config.yaml
num_attention_heads: 4
positions: "learned"
qk_norm: false
init_std_qkv: 0.0265
learning_rate: 0.00366
beta2: 0.99
weight_decay: 0.1
lr_head: 0.0112
max_seq_len: 128
Each number is 500 + 40 x the weight over its row's rms, rounded and kept within 0 to 999. Layers, rows and columns count from 0. Numbers have three digits each. The size before them is the row's rms in percent of the matrix's.

# layer 6 MLP up, 896x224, rms 0.116, rows 651-679, columns 0-111
093:476476458534537557531411610533506497491532460498454561457500449490458503445509533495463438500497552549423436509508533449528476511494503469481489489464523486494467521433449543478534492555528524515510510554463586526500503520523582572549548570555539501471550528491439551521475550496429541546538508507535489443543451605479521449462464568561
094:430509485513490520457502438497495493542530481516456453479553523562512447529533487571493473439488539520475467518561470512550544536546497469423490531480463512544454536544512467437422473461524513492431516435541490516561412475586556527486491483546468418459519451511503458587545442454493533501525488516508487536524521517455519546524393482508
102:463466516546516480436509493520529502561519550502471453470433503507467529433512491520499587572496518468526479550569492416496508475520546429512468512501506526513433486513457562562529455439467483540470459466535494522545507532489471489493485502446578511473476509477599478596533478472422500562458495560533478492503516539519531428469399489523
098:472453560533466441481457450440498515558480502555542458484468516479532488514479432479550485549506479495496535486457462494427492468499500563561509471546519447520477525502528484485459490495437533521438429528482511540487512527544486480549545581476601569441451457538513462452582448476556439500473469506501514540456493545529496473566509525593
102:502556559460466599536455495536506518549498484554506520409490490495536461468538548526577464541509491550426457514440473459495461437467508457489483526512483509507525456452496534451550506501500473503506523474537537520465530503471488495488465505499513614541507559500524503444584515521532512460530521498440462513490531524485510501606422399564
092:614490554484462549523523451542489516507528493449484464478534504526535484497480429451437464445559479523499507527518514516507540481455536512507515530375336503487437445505502457501485510540510500521502486598503506472472516515514508593486467545530611444517472478468550551484558461569447514471514532477468487470497470478477507524471513501565
103:456494500476582535443456491546442500519537438468488539540515451547504440479450494471531602514502448547508490471451449429477505512530466489482393480500465434541575569508537560467521581489558510462554503538563461562480564518472503539449409482497527488468511468554495567529481532522502515474495523488523459473488472496511547491529448564505
105:527563450617487538477509435455569497527470546482416541509486498474543519514542359512488558475458487474512550521494520470442511453536543477525437471466542517504496497509535494532492567465493535452499493495495477519466455521473483493437547538507503599534405530512507490464510519574476522548429519490440525498502626445518459500400540541512
106:507487419515438520478505498548496465500461502505499517463523553520525562518553496497441476463527401541416490556534504449543498489487517486470534460509445528492475540485441480540401520505532551519496552475513553513491520522528488504412470456523548439489470497491495583495467464559541520489433538490512442607491531473505497488502526523512
103:440470511472539506490486438558473515510570459533462444499504468524457530495470419506521545497505445551540501474406520448490517471499504524474485511538452507524570482528527559507527528451500470550539492552490483495479510514549525446564513491440561428559587497459475550462431573439430467540507525526507492491546517548487494477492481500453
088:607596523491562491486531520489508455563546467510498519522488455504467518492566534523464425520569462449534467470461469501579452514513469468464561546439500489595487465514556494566535556472508528472474507484404473405481507545576559517502510480452505532427528453549412546510529463477546480527560417541441452512462491435532494539483443485435
092:503489461509423543569503502501524557500493495505473578535458493530509476572545518474518474510459466462519505514544532521460510427495480567527475473545466416524499519531492441423563489541487403508508497459517451490501562546572551510526502517587538546512436530556498429474521519490517543597449476509542448497505482480495487488483492537508
110:467510536621514527514512485477431511460513489482465381502498508591490505509482473536513521468466444445529462490559495508517510522527447517484509531495520479475517558474504547438454537496546441525542473492535470417556477506447541573482463503448483457481463510503532453472554447518411507494515506560550503557547482531472514486530521504554
098:552589458494531436462514512481509472506465517551492462532472511528444571473480484544497519485515532439530453489511387484486467444524465527463503514496463484459519535438504520515470469497454465461504492513425449496489517560506477526530503497451403531455523508399563491585550432506559564557485506557490525476516511484479478492470454498528
100:512472448465504501514504495430511501526460468526513458484474476487563453500498450512414482535541541501548395544528550461535453503491487493568579485584428456484482551502565400472529476524505482538456460495553495488472423561425454440542509479527497439456521580402543518546510498533465531512472522439493505517506522510547455475535487489559
094:452437507464486511492447548442419524490496503423479562479548502498473478556504430577586531459532473534473482453496502470487491522474512578502467492543483437473468491532562494487526544466512425481441503515523518586403455470431493526471526518448460486521489487587528563551547573561524502530506451510473506507493513475456514532506482529454
102:469529539477507430458442486518564500556518458498434513530457525503489529531586506540530497459529433457512418434518496496573473503499486516485497503484553520448504496473533534494470541476539466421526504485422523487535458486572533553498582518484457504465569490493411518535540476432460501459488481536584520498506532531580438497492427512537
101:610515529477407520464520496496517498504525554558392503496552517534478502499503469535494417519471509443433518473558503516445492548510515522491536524531457456575522459567469579479481525529446461469461496559523510431495490469560485451531469461526543428460491541517492539520417507494530519463497528548517476471528497501518473467510466506463
095:563477501485446525477459494545552594523452490462455475476526479510416492523500450459571500445467492527496450538545468510554521503449542591531466469480481464447555540529533479517464508503585483508560473512439470508482458554490412570466495495512504522490607527534491426496546494470482550564568488469508583458532519444492500501440528525512
099:568511510559489506537477517412436520456508543410526578569582520434454525403518512478453502499475490477485471402472385507623467475450522546542469426460429482519473461499522495500488532567457496457505498532463485501533530497478498493500516542523497464530491464489465466529527486513517494425479564481531491523539486480503504556451528523601
097:526470535488402533512572533510502493514476520460482469428467495430490449468466522425441482519431509561446518478519447529528491439495495476536458497463468568531513513447519609609502447498506465415451568495473533510478468492415469507501429553482474411476494493489496505463524520475530532510506534524576503491432456526514455529540427482549
092:467477435541509514455465501490468565456449482441434569432532549517510517543515518522460561442441485492518512588537406465471472534622532553442485496515457512549538487489514514574483400492392495539490561490493570455506486557482517528489506508534571544474496537535537510556556492491445424458394551447518469521532515467522434509464478501529
104:502548421498533510542446547464506541480474501482458503570473442527501521576534484536475547382549518544511484520497491451503518431548423490566527474547484471460546531466594496460452566435501450525529495450508498559481489520520484506485524397531482500522550520459538463537545459445475462508552537586514450488453510524487495464476476503510
111:531577575485460544484526591552452476467370481569540469457542497540486575500447483502445435517560489546528502476493481512489498458499468498490506453551453474461517508535493449494538548463533409452466512554505543501501469497523528471479537516490471478549529504487488477536491485582536590424528536486483502476490388495525466530435458480486
106:488493582462399513513495452430516521483515481511480444456449509479536515484570472503448524453512490524480561554501544481478459469485434488498504507528513487520523489464506443443523565483467414425466457479516549525515535441585495516514491470497409430538477506524512511476500542556515472473512570578500542541483420378485521483460480511534
099:481454479504537468475514546482515446470522476543518569502526494520429547508506497470461518536434501492496491416484532477441438607503558497493529563513510465430482454449493563499465485537521529502445513494429533499412505464488543479538489465453527487547508449480481469526517555474478533575455495551509469511476511370494518552505541466460
099:552536502476482488530540467536566493442437536468499505453512512468546477596483467485472442472473437547511460496481464535502588508503472444565568520530510545496453550543524500502504480521509548467520484598467535552465462513540513439531482518435456467488501516514541430443426501479501501550447489447457547519530457424514448529487494557501
101:492541498507383545481406453483403504555535455490470520482510482441455517463475591530448472462487454499514511461544484561458482506481433500544509468445557428472516526493594434506511572442476495465500511516522495467518516527593499549475558570554544509501445485500516541499530518509482490472479505525546550454433475511483508557479522480492
104:517535452473450506458428500476481479484483490413501525469528532467549509496495509497452500541508518492508471548438413544514543555516440582493544521517496497505539482530502481425534422545478526474497492490499562514539522492517522540515429551541517524505512556550559450492494445562419537383561544514490452464462503485536536472538462442561
# layer 6 MLP down (transposed), 896x224, rms 0.108, rows 651-679, columns 0-111
095:574540487447486496518463434466518445524471410498500549549447474491467526538495533507523446553524450473457490502571544515525465458540463475493518514572498437566492475500528574510489499482566509497508514472534506490465488531557567452515515556481519498505499535445583493473554457486575479546454493452485470461445418418499483563516544499501
104:494529519476475451506457531567492499512458484448519510531520500488536499406468474556422463509465489547574533429484481498458392431470557552512526482525513510401548553540461522528449477506594509505543508520489517512471530472407485555548492489479461563507486525459431556485502526583491444436558487461519509524441492487482479498472536470476
097:549499559465514466443533454605506538501481436391420501505544434460461454441498466434515509525465531516495504502513449510518534538497556550500481498467512472515447502518547498385529521426533502583440525521512479455585529404522458481552489522537536535480436503491468531515487560461489461513469547509492478478503549493479487561524542484501
102:505516492532494472503544499475510524540465511470551437546456485529424515504515473444451451498503583513532487525448556485454438511528465502461464459594535531518538491482443528532437484547521506499570457488496498509547527532487573515443512474432470569431575501430462531496501559558507537474509464504498478555500459509398441414477492586512
102:460515441587424478578531599494455498577506477455494487520476548436531571510502478505481512531401436439498515510509412527465461558455529471455429498506492472519541482446415515530531482485470446503501553576398497529521427501462501396478438479473460585494553487543549523533492482439492496469548526471583495469475481578491533475552409504440
091:429463501554532510423497550413475520559541527572514556441453510583601484537623596506538544518470489449464457496486498479502453483472463488502465442516589413522505542528510533528526493532479555500518533494468485482497456501431502500469496461516496494517503516515490429571476487481495519468549444517465523559528480452508482549478481420433
097:537380451456480481509490438528489516483576501467454485520488505495354494579474459498501489483519567489491424514476454499462520547554453577497480480470516492496466532498498485546513462547503530512539540492508529448553500440474537591493516551501543446549530487522508465462508450449465584467574475447533564516443526491507565559451491590437
104:515492440522530516505509420503499510526496578540450521521504515542547495481517463504506474502436548467503549489536498494436528504475508514424452425528554516563516440503435550510479470453473483494514471561552437563521473478553462489565481526571523409530529546456473450585463473516506482480480496491459491528430462512473488467540444450510
107:448620524435532478479489496532507583466521484550518458479508467545441524550458496529502535568457481539451571476443493490464479486505527443475439497483407515490550481363487546452441581489567540495550563458462477541533501537590520460491485520524514543456456486471518506514568512528462505522531523451479532504527495438493542589528483483479
101:567535525535488472571531520479456484491559529438551441479466521492557474442526557446446461533502449499456543444500352488565438509511484458501481445546500488473515507476478488609442505514482431420542531542449493527547486560481470490436500548529481542499530518558521549517513549480480449474505470510518557473507538508420494549517492564471
096:509532530482520478517570503501536561498504488478461464456509465526466437511514472486497557394521567524591448460474633513501558479478539472509528552443490467531493458575516501569481559463444423529506465473534506518539587460523481462439478547432505530533457524506452467469512533543505518448489512489486548503517446469482576461503514505474
098:495490493414496481452472457521511499470545533442503482493532523537489537481518541479504520588466514461519509490441457517524563433531535475396494491485465562506497435467538501483519506471525473486557483500524467519512586505524454532548456503529523530483462445521609575495523428555463521459551529415531539554485506472387467473553494513467
108:504512469477587522481497463493459482502510500544475534487576508488487433448515541500509459586521474517499454460429388447487499555535459510499510454472532522443459500483570426435500505474469511487547528417531565490485519513517521505460544453509443474472530462475496557484477526456553473487436525457482464450569509537512432600513512474455
098:509437488510496473452546569524468510487517475553522565510433455488473502506502460518508513519538549465513512528513513492480542497493499507548496505524535531527469454572545532548486483477525539500485521516534517465537538472480546457493496413435516493530521572541504499552499491520512517521482442477486592630464507510516464600536432580453
105:473528479426467513539525483483484466551476514533543445449514458574523416458477530522502572481492485508494521448480522514506453476506485472434552484488586484471506481516447461469522542553518483540529481411518454474486591482427469506455513622444484531566420473526473428488507506489512508570507577580497479463486501495439473441556487549480
098:416514508479535428519570529443531498531482427549457445550438434496601487480518459461518519536472468517473503554472536439519452527539543429615477458523536495462554597521478413518471471556551517518535466432476493476519552524497441437472492479473468548454485458546473453434512540512494552496523526518493528493524499535506547534446520499587
108:459481611573496514496479473512476518476582509550488438457548469490488522537510501448545443521492529549467482568438536510503364487531503520462516424517509452536540549449404468557524485467507508491410470497490568512495479449439511463546493490489490494497443490482519507599528488514513533537538531521480454578524530563483533546482482519512
100:494514490467538545533481545493471475448494554562521493590461469450520540498507535496455506411514521496545446472481491545455505569497507410476439537484595489531562597520520448443536522493490501505533536436488499476560525518503488457519566558480535468505447526481522535544429499538488455518552521466480506459494525548515520559484489423571
093:559468456492528574473555472453506430441482522462485517493547530447491601463478447524539521461478409511481491477519497476437430505486492580412513474489537493477487482537489393531576481385532477482466549512542551487462506466527526478466501480494540546453412486571500484377498532482462501528500533546473531471423565536438523469433520551494
100:447564503492543438508509599488504560539560498530511464558468476472429437521484572568509492478482511495431524593526461536484487462560461548522554496436539467508458498526521483450547549476519517560506471473556444449458494486586441485503510521487508537516533492501463489486444480558497501574574407572493425483450526485533477502448502508473
098:490501517544541517492504504503507444523473486584499489454507491528471540429555477490493497452475522487467481538505529513475533485512493528438503465498451424467454522562508514565472419483506561446547463437514531454462438441458492524495471532435551490509494511528524421416500529475538520539481479498509531473466531494591503449538537455519
097:484496496463473500526496491502460494537565574453536531468539522481377506504458571448495466543527489450481494460468533477469441499476571530490465500500578516534484462437529530526553541518514564457451511506528537505468483520531461499444514478518512447462583522478472473510464431514509559455533490563442471461541494495514467490489511527515
103:456473441594537427530448562502449484543486548495547572590476499451502502503517550516473496529491471522501523496500490490451520523458483437487462480535472505514585455525502438513508468494470480503552471424489485547454501549485488441491530575522425497510441514472504484511434623502448564527473443428505463413449509489451514460472516435513
108:512504463546499487558501492441500490537509562513574525500540463446420490526503434520514494470465508523509489496471520489549502532501473454584529437526611478588498461445446466502533501519452446528515448457506477415540557538487486583475452527542390480480515481462480539511509430497533554523556444521565497470474475466515453492480424566455
109:561442508551510504518433502429602531499461501486517466450473451508500514516509518476516504469512501424478521622502504508511522551467454552420537491538525485554497533514459583518506383495547459489504513474513550469490423440525481536538394470548488441481481517477503545519555531542501501487480514475502484547535452484430452477500505457476
098:470510540438535469462468578489473545560496539446486541464510464520486557503472541514496530445511533523562472473480458510514480465529479517459542435505459477474559520464490494464514478558516497478507502512511406571480442460473484579485512407455508501373546513460559435478537470485463467508535440448484490516536505509490411571561476492426
101:470498495455515482492530429466509494484558424456486512583477503511542560529549476406480418508532559525470457561519576489504529548487574517512467433494507471486573516444456529491511436478468526513489477530491453439434456465498463492544482544528526471553484468482440433521500499495494488518499485422513446497536498456546432510516547470482
104:516496483548510415490450503487498409455527526503486424500466540488513484499491489505550440504544570570493466495464493508511482429466503529413488561416480478504461501486523539462540413593527460441538493495469494445502549472516526517543476494525532540516539445475494494449460495485478474531518521584527451463368505544558526446507516531582
102:553472509565476420524464533525469523487518467530518516491521517486501499494501497466481483474493590515445518468442546542487446471493513440478495486574452514489488417510526515511457455451524502577512483452522503523540524527440542492511467511449487509480495572499529516502552548580562546484576437495568518530465487473478589549579528426538